{
  "vocab_size": 32768,
  "activation": "gelu",
  "norm_place": "pre",
  "positions": "rope",
  "rope_base": 11000.0,
  "rope_fraction": 0.25,
  "bias": "all",
  "init_std_up": 0.0272,
  "init_std_down": 0.0,
  "optimizer": "soap_variant",
  "train_tokens": 578300000
}
Each number is 128 + 32 x the weight over its row's rms, rounded and kept within 0 to 255. Layers, rows and columns count from 0. The size above them is the row's rms in percent of the matrix's.

# layer 6 attention key, 384x384, rms 0.0599, rows 368-383, columns 0-47
size [ 96  99 104  99 102 101  95  97  97 105  99 101 110  99 103 100]
[[128 142 108 166 144 169 152  92 150 104 142 122 159  78 118 118  82 101 130 157 148 133 149 170 124 147 119 153 142  99 173 176  96 141 164 123 167  87 151 169 126 138 119 150  73 167  85 151]
 [ 84 106 100 131 105 174 127 120 120 100 158 165 222  89 123 146 107 131 201 123  89 143 163 139 174 155  62 210 147 112 161 114 148 117 134 103 145 109  94 105 124 107 103 208 106 160 128  57]
 [ 90 174 106 129 159 119 132  53  92 141 140 118 145  85 166 142 102 125 113 131 162 152 142 167 127 170  89 145 160 124 126 138 129 140 137 128 167 153 172  75 107 152 181 146  89  88 145  93]
 [ 89  75 109 177  77 138 149 137 171 147 154 118 170 128 128 124 140 138 103 117 101 101 149  91  93  99 161  96 144  79  54 180 187 117 171 153 117 107 180  73 130 131 154 126  63 101 156 134]
 [145 124 165 107 127 122 142 133  88 130 102  29 118 117 110 141 131 176  81 144 124 135 120 160 163  68 124 181  83 127 133 119 108 115 129 147 162 204  99 168  98 123 106 134 133 146 156 133]
 [165  77  99 120 130  86 139 121 123  95  73 111  92 138 143 105 114 130 128 154 135 103 128 120 120 111  91 138 141 106 117 135  93  88 149 185 102  99 121 123 186 114 103 140 107 136 118 105]
 [116  85 122 138 118 146 101  92 140 128 174 123  69 165  88 135 102 113 161 132 134 173 142 102 123  90 107 115 179  86 125  94  89 162  79 141 132  61  85 153 100  98  95 163 156 128 191 100]
 [129 125 117 136  87 146 129 139 131 149 143 172 173 128 125 142 121 163 113  94 120 144 110 175 133 192 130 114 157 131  93 115 118  73 114 100 112 102 142 102 166 120  88 168 142  97 117 135]
 [123 180 158 101 140 150 126 122 127 163 129 156 126 111 104 127 147 115 119  72  91 104  63 131 149 188 158 157  71 106 151 143 136 159  86 192  93  76 152 179 191 122 144 150 115 144 135 101]
 [146 153 117 143 171 103 155 103 128 141  96 165 116 116 137 140 133  90 169 122 106 102 102 121  97  87  88 148 131 123  89 157 150 111 135  60 195  92 137 109  85 134 167 123 196 111 125 144]
 [126 142  99 142  51  90  80  84  25 137 108 130 142 145 118 179  64 152 121 154 122  97 149 162  88 152 138 124 160  93 149 211 144  53 127  80 129 133  99 111 109  90 130 170 121 140  77 103]
 [121  95 142 162  69 142 141 102 156 133 137 113 140 113  70 183 116 125 172 162 133 146 150 154 111 192 193 148 129 120 184 138 152 125 134 109 109 133 125 187 171 178 121  94 115  89 100 140]
 [178  96 121 163  93  43 109 117 162 146  92 155 128 112 106  58 117 160 131 109  76  88 128 114  70 152 164 115 137 166 157 134 131 158 119  72  86 149 131  94 145 124 112  89  97 102 199  93]
 [181 135 112 107 159 172 121 124 155 120 155 123  95 123 131 145 120 171 112  75  94 183 131 139  99 116 115  99 171 129 119  88 155 172 132 120 102 206 101  89 176 104 118 161 163 102 151 119]
 [156 140 108 127 165 104 128 101 160 131 136  91 133 155 138 176 131 149 180 150 112 143 114  80 191 186 130  98 159 120 155  76 194 148 136 201 129 122  85 145 181 103 126 115 182 138 163  71]
 [204 117 152 127 110 135 170  90 155 126  86 171  80  95 118 125 181  77 156 120 118 156 125  77 173  79 180 106 140 131 124 112 136 119 151 115  69 172  96 123 150 138 163 134 180  94 110 101]]
# layer 6 attention query, 384x384, rms 0.0585, rows 369-383, columns 0-47
size [100  99 101 109  96  94  96 101 108  93  94 111 105 107 100]
[[130  87 158 115 102  66 101 170  93 124 116 110  67  99  94 153 189 156 162 114 163 115 128 220  91 108 177  93 120 200 109 135  92 144 104 136 156 151  83  79 129 121 138  98 123  75 101 128]
 [ 42 153 140 125  84  87  85 177 142 114 134 118  63 127 121 113 106 146 123  98 167  97 154  99 141 120 164 108 102  86 106 106 181 160 123 112 148 126 130  95  93 124  84 137 178 150 114 137]
 [141 172 138  78  60 116 169 113 149 123 148 172  78  98  94 127  81 150 183 176 130 160 111 175  73 134 166 135 177 160 116 164  87 178 124  97 137  66  48  99 157 106 168 112 108  88  87 189]
 [132 176  95 190 108 128 162 131 133 157 177 119 152 208 144 130 117 135 118 140  90  52 104 124 138 144 241 121 117 112 134 162 186  83 135 148 101 126 144 153 116 122 154  78 106  99 117 154]
 [100 127 110 177  94 143 161 135 123 146 150 107 161 172 107 115  98 160 159  83 160 113 119 126 199 173 180 156 166 132 130 176 145 120  87 133 105 113 173 119  46 162 148  94 147 132 203 136]
 [132 157 138 107 130 179  88 111 117 119 114 168 151 112  74 113 176 186 111 165 110 106 174 144 158 193 111 147  58 151 114 130 126 120 140 113 174 134 111 128 131 152 129 107  71 116 124 139]
 [201 106 145  62 133  93 108 169 156 113 117 116 148  52 177 124  94 127  87 162 162 168 101  79 111 128  83 115 121 113 130 112 107 147 153 100 123 163 170 125  66 109 111 121 124 168 176 125]
 [ 99 149 104 175 188 171  96 112 126 153 187 128 115 139 216 145 111 167 119 113 152 121 111 142  63 146  89 123  98  95 133  96 191 108 159 135 180 128  95  78  68  85  85 130 152  75 143  98]
 [ 82 172  78 154 102 145 106 182  94 105 127 127 168  99 161 131 135 100 101 111 136  92 111  76 201 163 151  70 146 131 109 142 162 129 168 162  92  81  44 127 128 121 131 137  95 179  99 171]
 [141 158 164 136 168 124 138 147  95 129 117 153  96  20 108  78 131 136 165 115 124 191 138 147 166 130 141 113 108 129 140  94 150 149 109 143 109  92 136 175 119 108 117 151 130  92  69 102]
 [120 102 146  58 110 140 134 165 112 151  37 121 186 111 202 116 114 144 123 166 122 135  75 136 121 177  56 127 107 116  52 167 143 151 130 152 145 127 191 101 156  86 110 152 149 141 129 103]
 [ 79 104  78 124 132 125 180 126  89 121 142 113 107 186 160 149  93 150 157 167 143 147 140  89 148 111 145 126 150 117 106 113 112  73 102 108 111 138 128 157 166 150 121 192 167 124  94 185]
 [130 132 129 142 103 137 135  64 147 168 145 156  91 172 149 113 168  88 152  95 189 104 123  90 154 115 124 159 138  90  99 123 160 121 189 107 111 111 132 121  83  99 130 186 131 157 151 113]
 [134 116 190 151 173 128  85 160 136 130 131  99 169 111 110 129 174 152 149  93 111  83 140 167  70 122  97 197 165 164  92 169 126  87 159 130 126  87 102 113 103 138 113  89  99 106  84 125]
 [ 85 185  86 181 181 173  80 113 104 103 148  92  87 169 112 136 237 121 138  83 139 105 119 210 103 190  78 185 108 147 102 136 171  77 119 184 157  88 132 115 131 108 147 135  74 121 135 163]]
# layer 6 attention value, 384x384, rms 0.0832, rows 320-373, columns 0-47
size [104 112 100 105 106 115 101 102 109 102 102  98 101 104 103 105 102 110 112 100 105  99 107 100  98 103 111 118 105 101  99 105 117 106  99 113 102 103 104 102 108  99 110 100 109 104  98 103 114  97 111  99 107 104]
[[152 110 139 139 117 161  88 150 105 122 154  62 108 106 175 103 166 138  92 195  74 110 125 120 167 144 124 147  72  90  85  82 128  86 178 110 152 102 173 119 102 135 107 159 128 159  70 104]
 [144 142 105  39 181 135 129 131  88 156 157 119 122  99 134 134 177 168  98 166 106 147  89 174 156  66 105 155 138  93 146  92 181 180 155 170  92  77  96  93 102 153 153 122 129 151 108 132]
 [114 123 154 107  97  90 127  91 125 162 121 119 117 124 162 102  85 105 182 139 134 103  74 123 120 121 173  99 107 101 137 166 160 113 108 146 187 126 103 194 142 132 119 131  60 118 165 133]
 [109 113 108 148 136  76 116 149  65 121 120 165  75  94 111 132 132 197 139 113 140 140  99 133  72 164  90 103  94  99  64  79 126 175 125  92 115 157 147 136 172 125  80 114 143 127 128 164]
 [117 123 169 117 114 153  81 123 152 200 144 113 174 168 137  87 104 133 133 130 128 161 128  96 162 171 155 176 144 151 189 177  98 152 154 127 114 109 155 114  87 119 154 122 149 128 141 157]
 [149 170 100  99  97 111 146 140  45 160 130 109 148 149 118 139 143 145 166 200 119 143 160 138 134 152 134   0  99 106 108 131  84 170 132 156 127 203 153 109 131 138  93 170 159  87 132 138]
 [118 165 156 137 115 116  65  86 177 165  97 116 171 159 118 168 116 141 112 158  96 159 142  84 115  72 157 177 160 139 148 119 104 130 139 138 118 115 144 150  96 104 166 167 184 115  95 154]
 [103  96 138 127 131 103 117  72  88 103 149 125 186 166 134  81 129 122  72 146 127 116 134 101  78 135 164 116 153  80 170 127 124 117 139  94 144 121 122  86 136 136 157 100 122 135 121  80]
 [157 108 138 119 106 133  91 179 155 124 105 192 107 167 119 117  82 175 159 151 114 157 163 124 107 137 129  85 148 105  98  98 100 186 102 148  97 117  81  85 162 114 197 147 153 109 117 156]
 [137 154  57  98 164 184 126 138 112 105 199 118 194 182 126  98 205 100 107 178 154 119 157 145 156  63 126  94 113 111 164 133 164 164  91  68 143 140 121  79 199 181 113 136 100 137 163 123]
 [199 186 146 130 114 114 187 131 159 177  71 120 168 174 159 143 125 194 110  98  82 123 154 113 121  89 123 157 105 137 152 155  82 101 133 148 145 152  82 113 136 123 181  99 206 141  76  70]
 [150 107 114  93 104  98 149 168 142 143  92 150 126 126 133  96 121 144  68 101 120 156 126  87 132  99  96 177 157 113 139 100  49 106 123  71 127  74 165 124 167 130 169  90 120 163 117 131]
 [173  93 122 145 139 109  84 141 117 121 118 170 107 170 127 136 150 179  84 123 161 106  86 130 140 117 125 146 114 159  56  91 103 160 182 122 111 179 146 162 114  69 167  81 116 125 112  99]
 [136 101 134 141 164 102 121 190 155 111 112 125 146 124 131 183 132 185  89 107  88 156 153 137 112 119 111 113 129 119 158  86 181 132 109 145 124 132 106 169 160 124 121  70 118 155 149 156]
 [133 157 160 152 148  93 167  79 143 125 142 156  85 105  98 158  74 182 106 125 127  74 125 182 112 205 167 144 156 149 130 145 115 120 134 140 105 150 181  89 119  95 102 101 113 142 110 150]
 [188 162 133  90 127 157 160 145 130  92 152  58 127 136 133 139 189 128 121 104 181  92 151 124 126 143 165 169 106 114 132 145 112 150  95  91 175 137 156 155 145 108 103  78 130 127  55 118]
 [ 75 140 123 155 207 123  75  76 133  71 111 177 113 213 135  85 171 104  75  91 149 130 114 127 107 112 154 199 150 139 194  88  73 113 103 104 129  97  90 152 129 144 156 127 125 123 140 154]
 [164 170 129  76 150 115 114 185 183 121 139 114 120 139  67  95 148 215 102 174  86 102 145 131 158 131 111 131  76  69  89  82 134 122  94 184 127 171 196 201 134 107 120 123 133 125 106 159]
 [115  78 137 148 159 108  92 132 114 133 139 127 119 157  99 132  94 118 188  98 140 187 130 116 126 203  97 135  93 130 150 147 103  42 119 109 129  79 107 102 128 104 144  93 149 145 153  65]
 [104 163  85 107 168 142 173  85 133 147 130 109 155 174 112 110 119 169  97 146 133  96 123 136 106 116 104 154 101 177  89 109 145 199  91 151 140 174 166 166 174 196 145 119 145 168 177 148]
 [ 84 204  89 112 108 148 121 158 151 118 131 137 147  96 102 145 104 154  78 107 162 121 139 145 133 107  75 119  94 109  57  73  81 144 126 187  87 146 112 131 152 125 172 130 135 140 124 136]
 [167 186 109 123  72 118  97 180 120 163 125 145  93 143 114 113 151 122 133 118 102 159 102 129 170 151 118 128 143 128 118 104  56  72 175 149  85 183 137 171 130 115 123 119  80 102  84 148]
 [112 189 116 117 123 114 170  71 118  87 126 153 124 104 118 138 106 177  73 114 142 100 121 140  97 102 144 148 104 137  44 159  75 127 117 123 182 188 109 107  83 110 134  78 103 102 210 147]
 [ 86 162 191 156 137 111 138 113 131 143 117  70 158  60 158 188  93 108  89 141 143  89 127 150 127 156 138 137 142 213 157 178 103 122 136 176 179 134 138  94 109 124 105 140 171 130 146 146]
 [104 168  80 130 143  61 112  64 112  86 150 170 122  65 135 169 157 149 139 137 104 160 154 142 170 151 115  91  87 195  83  95 198  79 114  76  99 128 103 134  19 103 130 159 163 141 199 128]
 [ 84  82 118 103 179 139  72 101  90 140 109 159  66  81 105 180 164 120 144  90 158 144 177 135  81 114 173  77 163  41 131 131 130  80 101  68 110 196 141 124 156 119 103 102 139 140 138 139]
 [140 195 168 142 101 157 147 134  83 195 104 100  66 157 123 106  87 109 198 134 137 110 145 117 157 139 178 132 138 122 160 129 152 158 101 160 111 207 183 124  54 109  64 126 104  69 141 115]
 [167 142 114 115  89 176 145 162 125 115  84  86 110  83 141 154 174 157  81 166  73 112  91 117 150 109 105 108 115 126  89 132 114 132 112 186 124 209 120 135 111  88 145 158 111 104 114 106]
 [168 114  97 108 110 146 126 141 131 132 163  53 142 131 121 113 180  99  96 182  97 101 111 157 201 171 169 230 144 196  90 120 105 126 174 131 104 115 163 162  31 149 143 114 123 111 137 166]
 [ 92 110 107 136 131 123 185 162 121 124 141 159 123 119 119 109 150 174  92  64 130 137 134 161 124 153  97  87 103 115 115 142 137 122  80 156 120 123 141 127 185 104 102 109  80 136 104 148]
 [137 132 139  76  83 133 119 132 137 150 140  78 156 162 109  63 155 184  85 123 149 101 132 114 108 134 151 180  80 137 107 185 129 116 152 167 136 124 148 108 112 105 139 137 102 133 105 160]
 [179  86 117 136 103 141 129 103 124 125 172 142 170 137 129 127 122 131 104 117 161  71 107 158  86 235 194  81 107 172  72 131 118 170 158 137 100 129 152 127 111 118 123  88  95 103 144 108]
 [151  92  90  67 119 139 125 172 108 143 100  70 105  94 149 149 124 119 141 129  80 100  89 135 197 144  75 124  87  95 121 169 113  74 109 198 143 128 125 174 123 186  99 101 114 147 126 136]
 [148 144 107  49  63 124 128 112 201  99 123  82 101 136 125 105 153 201 115 159  79  84 122 130 150 124  89 166 160 149  85 104  88 202 141 162 104 186 102 161  57 164 153 104 112 156 153 178]
 [165  83 120 109  78 170 160 117 143 161 216 195 172 149  93 125  70 172 148  62 137 164 112 120 145 131 185 136 134 104 105 138 133 121 125  78  83 172 115 152 116 134 177 156 126  97 118 109]
 [ 62  99 140 148  79 132 147  65  83 177 156 105 167 159 166  86  91  74  98  98 160 139  39 151 178 108 136 110 134 107 116 184 203 155 141 153 119 108 138 138  92 107 130 135 113 132  97  92]
 [174 208 157 156  74 159 103 145 158 126  78 129 145  85 122  63 103  51 150 155  73 149 126 118 101 184 176 100 141 167  78 197 112 122 148 160 124  98 178 122 105 137  76 131 120 132 145 133]
 [ 43 154  89  81 152 181 111  84  59 142 127 163 156 132 116  94 139 143  82 177 122  72  82  72  98 126 127 184 151 112 151 123 168 197 146  92  78 104 115 118  83 147 114 102 154 125 114 160]
 [137 162 103  82  90 168 150 128 120 152 116 129 145 128 180 133 179 131 166  75 112 103 129 159 178 212  83  93  94 138 107 177 149 122  81 142 148 129 174 132 129 163  46 180 134 146 145 113]
 [ 93 160 128 209 147 132 110 153 140  99  96 173  91 107 135 163 150 110  84 130 114  90 135 173 104 124 106 175 156 117 131  69 134  96 136 146  81 139  95 140 116  86  70 132 147 119 138 157]
 [101 127 140 137 134 118 142 181 186 121 146 165 130 163  81 100  98 176 148  98 138 117 159 127 128 150 121  43  75 118 149 155 108 133 127 108  85  80 125 100 137 116 117 166 143 184 143 139]
 [124  91 128 165 205 139  95 116 144 147 134 128 149 116 171 200  98 102 182 175 171  75 118  81 109 113 113 131 182  71 142 167 152 167 122 163 174 201 121 181 165 146  85 115 145 112 142 176]
 [141 184 126 103 129 121 119 205 178 155 174 115 144 129 112 103 163 161 173 119 148 157 120 124 181 103 141 150 123 110  81  91 124 148 114 148 174 100  60 182  53 115 135  92 159 177  90 138]
 [141 144  91 121 109 132 123 121  78 108 147 140 122 148 101 112 125 131  97 203 100  98 140 142  87 144 148 174 126 167 146  94 122 137 116 107 126 148 147 139 109 122 121 100 129  91 187 163]
 [133 125  90 120 176 129 156 143 133 117 134 147  92  89 150 178 148 105 100 112 182 123 140 153 130 104 106 130 127 139 115 101 169 117  98 118  87 173 118 147 140 194 166  83 114  76 149 106]
 [156  95 188 112 120 154 127 133 133 124  77 105 103 111 144 147 155  76 204  95 112 204 137 132 181 142  82  81 130 180 173 140  54 152  93 119 141  92 131 116 127 152 121 111 138 148 150 101]
 [127 119  84 179 110 144 143  78 138 106 125 146 194 171  83  96 176 115 150  78 153 166 101 149 100 131 164 125 121 164 147 125  48 141 109 142 156 143 118 114 148 102 106 150 124 186 147 105]
 [116  94 127 183 126 141 127 113  53 156 150 136 117 162 124 119 116 100  56 146 160  79 108 160 110 138 182 130 123 124 162 124 153 135 143 114 105 109 119 133 135 109 117 168 139 151 115  91]
 [143 122 168 148 188  82 149 156 105 169 100 152  32 124 113 113 122 123 100 135 103 164 115 147 121 112 143 127 169 143 162 121 120 101  91 140 119 137 145 104 116 135 183 114  87 157 120 109]
 [151 109 127 106 173 108 104 105  78  99  67  82 112  95 118 153  94 145  89 110 118  89 139 142  90 152  96 124 104 135 106  87 143 119 162 149 132 101 130 127 126 140 165  85 105 106 178 137]
 [158  67 144  91  85 139 110 174 102 157 103  96 108  92 150 133 162 189 153 121 135 141 110 114 176 157 159 124 121 131  81 168 104  99 150 165 151 108 129 153 106 111 122 142  69 117 105 174]
 [125 116 110 128  56 131 198  82  97 123 118 187 114 171 111 107 109 142 142 142  67  99 116  79  47 113 137 148 109 131 117 103  88 192 121 133 129 119 134 143 202 102 121 154 168 114 136 112]
 [108 123 207 136 151 106  87 122 170  90 134 197 117 126 109  88 153 101  81 176 161 127 108  88 119 128 163  99 167 120 184 111 153 171  98 122 172 108  95 162 123 182 174 127 152  98 150  80]
 [107 155 112  95 158 145 100 127  98 158 122  83  93 115  71 108 141 177 112 111 141 132  90 114 126 116 110 136 118 126 112 136 166  53 125 130 150 145  79 197  95  33 156 129 122 125 112 112]]
# layer 6 attention output (transposed), 384x384, rms 0.0791, rows 320-372, columns 0-47
size [109 107  94  95  97 106 105  99 101 101  95  89  97  97  99  93 103  99 104 100 103  88  96  98  96  95 102 105  97  93  92 106 107  92 102 111  93 102  95 107  95  93 106 107  99 102  99 102 104 100 107  95 105]
[[144 129 133 100 153 129 122 163  60 132 116  60 210 133 128 101 181 123  86 198  92  72 188 135 126 124 118 150  59 111 130  92 179 119 112 125 155 153 156 168 162 155 111 162 168  91 147  96]
 [ 70 158 124 107 140 119 138 134  67 192 160 105 121 123 125 145 133 158  91 168  84  86 154 154 130  87 147 155 120 120 190 153 179 176 122 202 131  94 119 119 125 187 149 155 100 124 128 156]
 [122 110 115 120 113  86 103 133 125 110 130 165 117 106  97 108 126 193 149 128 143 126  88 161 187 108 135 152 100  86  68 202 149 148 135 138 123 128 123 126 122 128 128 146  88 115  87 157]
 [129 144 144 165 110 140 167  96 103  79 100 156 168 147 107 111  99 186  83 152 105 117 110 123 142 144  90 106 149 152 116  57  80 140 165 169 116 144 169 120 159 164  74 100 137 127 119 145]
 [158 152 146 147 123 130  90 181 117 178  77 113 113 150 145  80 113 105 102 159 147 149 137 126 155 131 187 138 126 193 137 154 126  90 125 125  94  85 155 180  81 133 154 184 128 101 132 136]
 [149 165  85 167  65 119 158 108 122 142 178 112 206 128  86 186 162 164 188 144 106 122 194 161 130 185 139  75 148 109 147 113 120 172 132 197 101 211 125 123 126 101 162 100 131  41 110 145]
 [ 86 144 154 108 122  99  69 176 149 150 152 107 122 145 153 124 135 110  99  81 145 124 113 167 213 102 160 123 142 110 152 105 157 126 159 110 150 112 145 105 133 133 146 120 157 107 113  76]
 [157 145 119 147 137  94 107 138 127 100 139 128 172 106 126 126  74 151 127 151 128 174 167  86 134 147 114 147 133  73 179 152 143 148 138  88 133 140  89 149 121 131 151 160  93 106 116  99]
 [148 172 152 103 136  93 134 109 175 139 160 208 110 103 129 106 112 127 130 203  83 149 127  96 108 121 106  73 162 195 112 119   5 138 142 182 101 130 140 113 170 113 142 121 115  91  98 156]
 [ 94 138 143 207 141 180 150 111 124 118 138 108 238 170 120 125 128 121 154 158 159  77 193  97 186  58 217 136 142 132 197 124 172 143  80  98 177 111 121 139 192 185  94 114  75 119 180 152]
 [156 124  96 121 116 144 170 102 242  86 114 204  94 174 201 125 129 120 121 106 134 147  88 121 122 108 179 142 130 109 173  90 147  94 158 140 133  91  47 108 124  97 175 111 194  81  70 132]
 [124  76 106 140 130  85 148 136  89 105 104 154 141 135 124 115  57 168 112  97 137 178 137 106 176  76 142 126 154  91 128 112 110 104 143 141  80 171 110 193 114 155 125 118 144 141 143 105]
 [104 153 132 106 136 153 138 116 131  89 151 140 200 137 150 154  99 166 101 152 140 153 121 166 213 145 144 149  89 154 126 119 134 117 154 129 151 146 101 136 114  78 141 149 126 142  92 122]
 [136 118 111 131 118 119 180 200 129 110  59 123 137 139  94 118 121 135  72 178 130 172  98 108 123 128 102  74 126 138 119 117 132 127 146 122 137 148 121  78 178 146 167  20 126 194 108  98]
 [135 141 107  76 138  99 143 112 112 127 123 157  85 108 133  96 140 114 104 129 155  84  98 165 103 162 167 142 133 140 114 170 139 141 211 128 112  92 121 106 142 137 125  96 146 115 132 155]
 [148  95 174  99 134 132 125 135 101 120 124 150 128 142 119 110 155 150 126 122 169 121 113 101  93 116 174 104  99 109 150  93  80 183 101 135 127 138 162 157 131 127 118 112 145 158  99 122]
 [132 189 160  99 149 168 138  74 129 118 104 128 150 116 149 102 112  74 137  98 187 124 129 157 130 158  96 184 158 115 173  82  94 110 135 100 178  83  98 147  23 134 117 156 164 121 127 116]
 [194 104 158 136 173 149 150 170 156 160 101 109 150 201 154 129 105 127  68 157 114  54  98 171 148 128 153 110  93  95  87 105 110 107 178 181 105 192 166 163 156 109 126 122 106 123 163 144]
 [141 136 113 169 161 138 156 155 150 116 165 142  79 117 119 137 101 172 135 216 158 220 117 167 148 118 120 115 136 102 133  94  96  96 148  90 112 107 131 113  80 118 115 132 109 151 164 120]
 [100 125 126  62 183 167 189 134 129 124 127 170 134 161 104 175 143 198 100 153 153  89  75 139 127 223 106 159 116 131 169 136 114 116  91  67 106  98 103 139 184 150  56  88 123 130 136  97]
 [144 170 101 151 148 130 133 140 238 128 137 132 139 109 182  94 154 121 104  81 197 139  84 110 145 140  62 130 113 104 130 134 101 126 161 137 158 125 126 145 144 185 179 148 178 138 151 177]
 [156  96 129 137 114 111 196 165 104 115 128 176 169 113 117 113 114 148 146  93 127 132 156 164 157 109 105 143 182 133 106 177  98  91 184 154 138 133 155 148  57  72 115 101 127 128 100 106]
 [185 130 108  49 169 110 127  99 111  88 144  82 150 119 107 132 130 144 166 180 142 183 106 128  64 113 129 150 105  98 124 146  90 184 109 102 199 191 107 123 101 152 135  79  96 123  84  99]
 [151 119 121 175 132 134 112 112 114 128 162  95 124  74 108 144 114  67 161 135 156 116 151 140  91 137  93  88 196 144 127 118 152 122 140 134 151 130 120 133  86 111 109 145 207 119 185 123]
 [155 144 103 147 195 139 119  82 113 105 179 102 107  95 117 129 201  87 159  94 156 114 165 208 152 136 103 162 104 160 126 152 134 195  94  59  73 139 126 121  39 120 130  91 143 186 182 102]
 [103  81 154 125 128 117 114  88 173 145 159 107 141 149 114 213 183 125 150 144 162 136 111 182 115 142 218  79 154 100 169 106  72 114  67 132 174 199 114  55 106 120  66 112 151 140 116 114]
 [133 158  89 161  74 112 169 114 126 206 146  69  44 110 159 172 103 122 186 188 100 156 162 116 121 172 137  88 119 126 127 124 139 152 156 166  59 115 134 144  88 145  47 142 156 118  96 167]
 [139 168 128 149 103 168 188 160 149 136 151 117 140 153 117 189 166 139 111 135  83  80  73  92 121 121 156 148  76 117 153 136 181 123 119 182 142 192 120 140  84  85 159 179 132 131 125 117]
 [199 130  63 135  88 152 119 132 129 146 109  88 159 181 109 121 136 144 102 123  93  94 149 145 148 166 161 119 152 140 162 112 146 190 130 124 120 130 135 113 123 127 175 152 127 145 105 154]
 [ 92 165 123  97 129 167 183 106 125 165 144 100 140 124  52 114 161 130 161  73 133  90 112 136 101  93  89  87  76 148  81 132  92 192 125 153 160 180 104 116 183 127  70 104 164 158 141 199]
 [108 104 104 152 135 133 144 101 131  76 120  90 181 132 185 100 128 199 120  69 148  72 151 157 135  35 129 139  23 132  93 151 136  95 132  79 151 121 133 160 114 104 151 154 122 128 127 126]
 [139  94 107 120 142 129 159 108 184 126 174 179 147 127  92 142  77 161  75 119 188 113 121 149 158 211 183 120 128 137 130 144 117 146 146 175 112  90 101 131  73 117 100 154 136 115 113 134]
 [148 126 157 122 146 132 126 124 102 151 101 166 134 156  89 134 137 110 166 106 166 118  93 103  92 185 138  74  97 103 105 124 139 108  93 208 134 165 171 147 101 160 114 119 100 105 153 110]
 [145 150 100 118  81 128 151 129 114 119  86 192 148 113 137 130 131 159  57 122 165 118 142 103 147 157 117 166 136 124 139 146  97 161 153 129 153 162 158 150 153 123 157 124 128 143 113 146]
 [124 102 120  81 100 117 178 124 136  76  26 216 125 107 140 177  99 217  57  82 113 189 115 123 115 161 165 144 114 158 129 161  87 144 108 156 122 164 108 155 104 105 133 158 179 143 165  87]
 [114 214 120 192 125 126 101  82  77 180 127 141 123 126 142 132 179  85 150  97 114  46  87 179 145 144 115 143 151 132 108 166 150 129 153 155 119 115 149 105  28 125 117  58 128  53  86 109]
 [137 118 173 159 148 160  42 150 127 127 124 110 127 132 120 125 188 123 143 144  92 125 116 129 133 155 130 167  82 180 113 153 112 111 123 133 141 118 116  92  98 102 155 118 153 116 134 106]
 [ 68 129 137 133 157 151 107 120 121 125 128 121  95 140 146 138 168  98 141 207 118 108  55  87 101 180 164 187 139 129 133 139 195 148 110 169  68 108 128 153  80 132  90 148 179 130 126 178]
 [171  94 121  87 173 135 154 139 108 153 133 131  81 127 137 132 160 150 218  87  65  70 136 114  69 153  85 101 150 144 156 153 160 120 143 114 109  76 108 109 164 133  88 139 138 148 180  79]
 [121 105  98 167 174 155 169  99 132 105 144 156  72 136 204 180 176 102  47 120 136 142 131 120 103 108 117 126 120  66 151 147 126 106 143  96 103 164 118  91 170 102 108 135 112 124 144 114]
 [ 88 135 108  96 165 133  93 157 120 138 106 148  78 137  73 110 119 107 170  91 114 155 137 180 132  45 118  79 148 127 122 170  76 170 121  99  93 142 143 146 129 107 110 126  57 106 145 166]
 [137 133 159 164 154  96 119 128 163 133 143  66 138 131 176 150 122 143 180 168 171  92  91 119 103 122 136 104 144 100 192 157  73 149 104 141 151 147 151 131 141 142  90  95 116 109 147 136]
 [ 71 162 124 153 127  83 108 136 102 129 128 163 166 108  67 117 108 152  86  94 152 167  64 167 169 107 177 138 130  76 161 131  62 138 132  70 122  63  78 157 123 122 169  75 128 107  88 144]
 [155 125 103 133 144 103 138  66 117 126 110 141 162 170 138 132 137  97  83 145 120 123 126 102 138 152 137 137 133 100 157 112 148 142 151 139 155 122  77 162 140 110 124 180 155 130 170 138]
 [180 147 128 146 176  97 163  87  99 170 122 188 150 110 210 139 145 107 132 116 173 170 118 147 129 127 146  92 106 171  92 117 150 159  96 147 138 143  95 142 143 139 113 125  94 173 152 124]
 [129 154 159  48 107 134  89 159 145 129  88  92 127 140  86 160 100 120 155 117 131 150 118 156 140 162 112 111 123 151 163 125  73  99 163 120 121  79 137 110 110 126 156 150 150 136  67  66]
 [ 99  89 174  92 121 159 134 189 140  42 120 140 208 151  85 110  94 103 185  44 228 202  97 161 109 148 129 136 133 194 157 130 136 146 152 152 161 112 109 100 142  77 113 157 104 174 115 132]
 [144 125  78 140 147 148 164  83  77  99 116 162 135 116 164 148 153 123  60 100 145 127 136 123 162  70 122 114  51  81 121 130 161 182  93 132 140 158 131 191 141 111 132 183 155 165 160 138]
 [ 65 132 221  88 118 155 195 194 127 169 155 100  94 130 140 127 107 139  78 124 155 126 133 112 155 126 146 132 119 152 111 127 145 105 163 175  96 173 107  55 109  97 118 136 180 199 109 135]
 [192 147 116 135 170  72  76 112  71 108 172 108 185 205  65  69 145 169 124 110 144  85 158  95 157 182 109  88 131  23 129 140 129 168 135 170  99 135 129  97 140 120 113 114 116  94 135 113]
 [ 89  96 121  87 122 145 123 172 125 111 118  95 156 117  56 137  87 172 158 126  84 129  93 164 146 104 139 131 142 146 163 121  95 145 144 138 144 118 168 183 180 128 114 102 120 124 123 172]
 [127 118 102 135  73 160 150 127 196 104 138 104 107 156  69 140  57 150 180 104 111 127 146 178  92 162 115 139  95 152  63 116 100 147 153 149 141  99 134 132 160  94 154 140 132 131 125 119]
 [ 96 125 150 105 161 124  91 121 127  89  97 182 202 123 122 157 183 132 100 178 122 190 137 106 104 160 108 104 120 122 173 175 121 213 119 148 162 171 169 133 141 131 155 104 117 139 107 184]]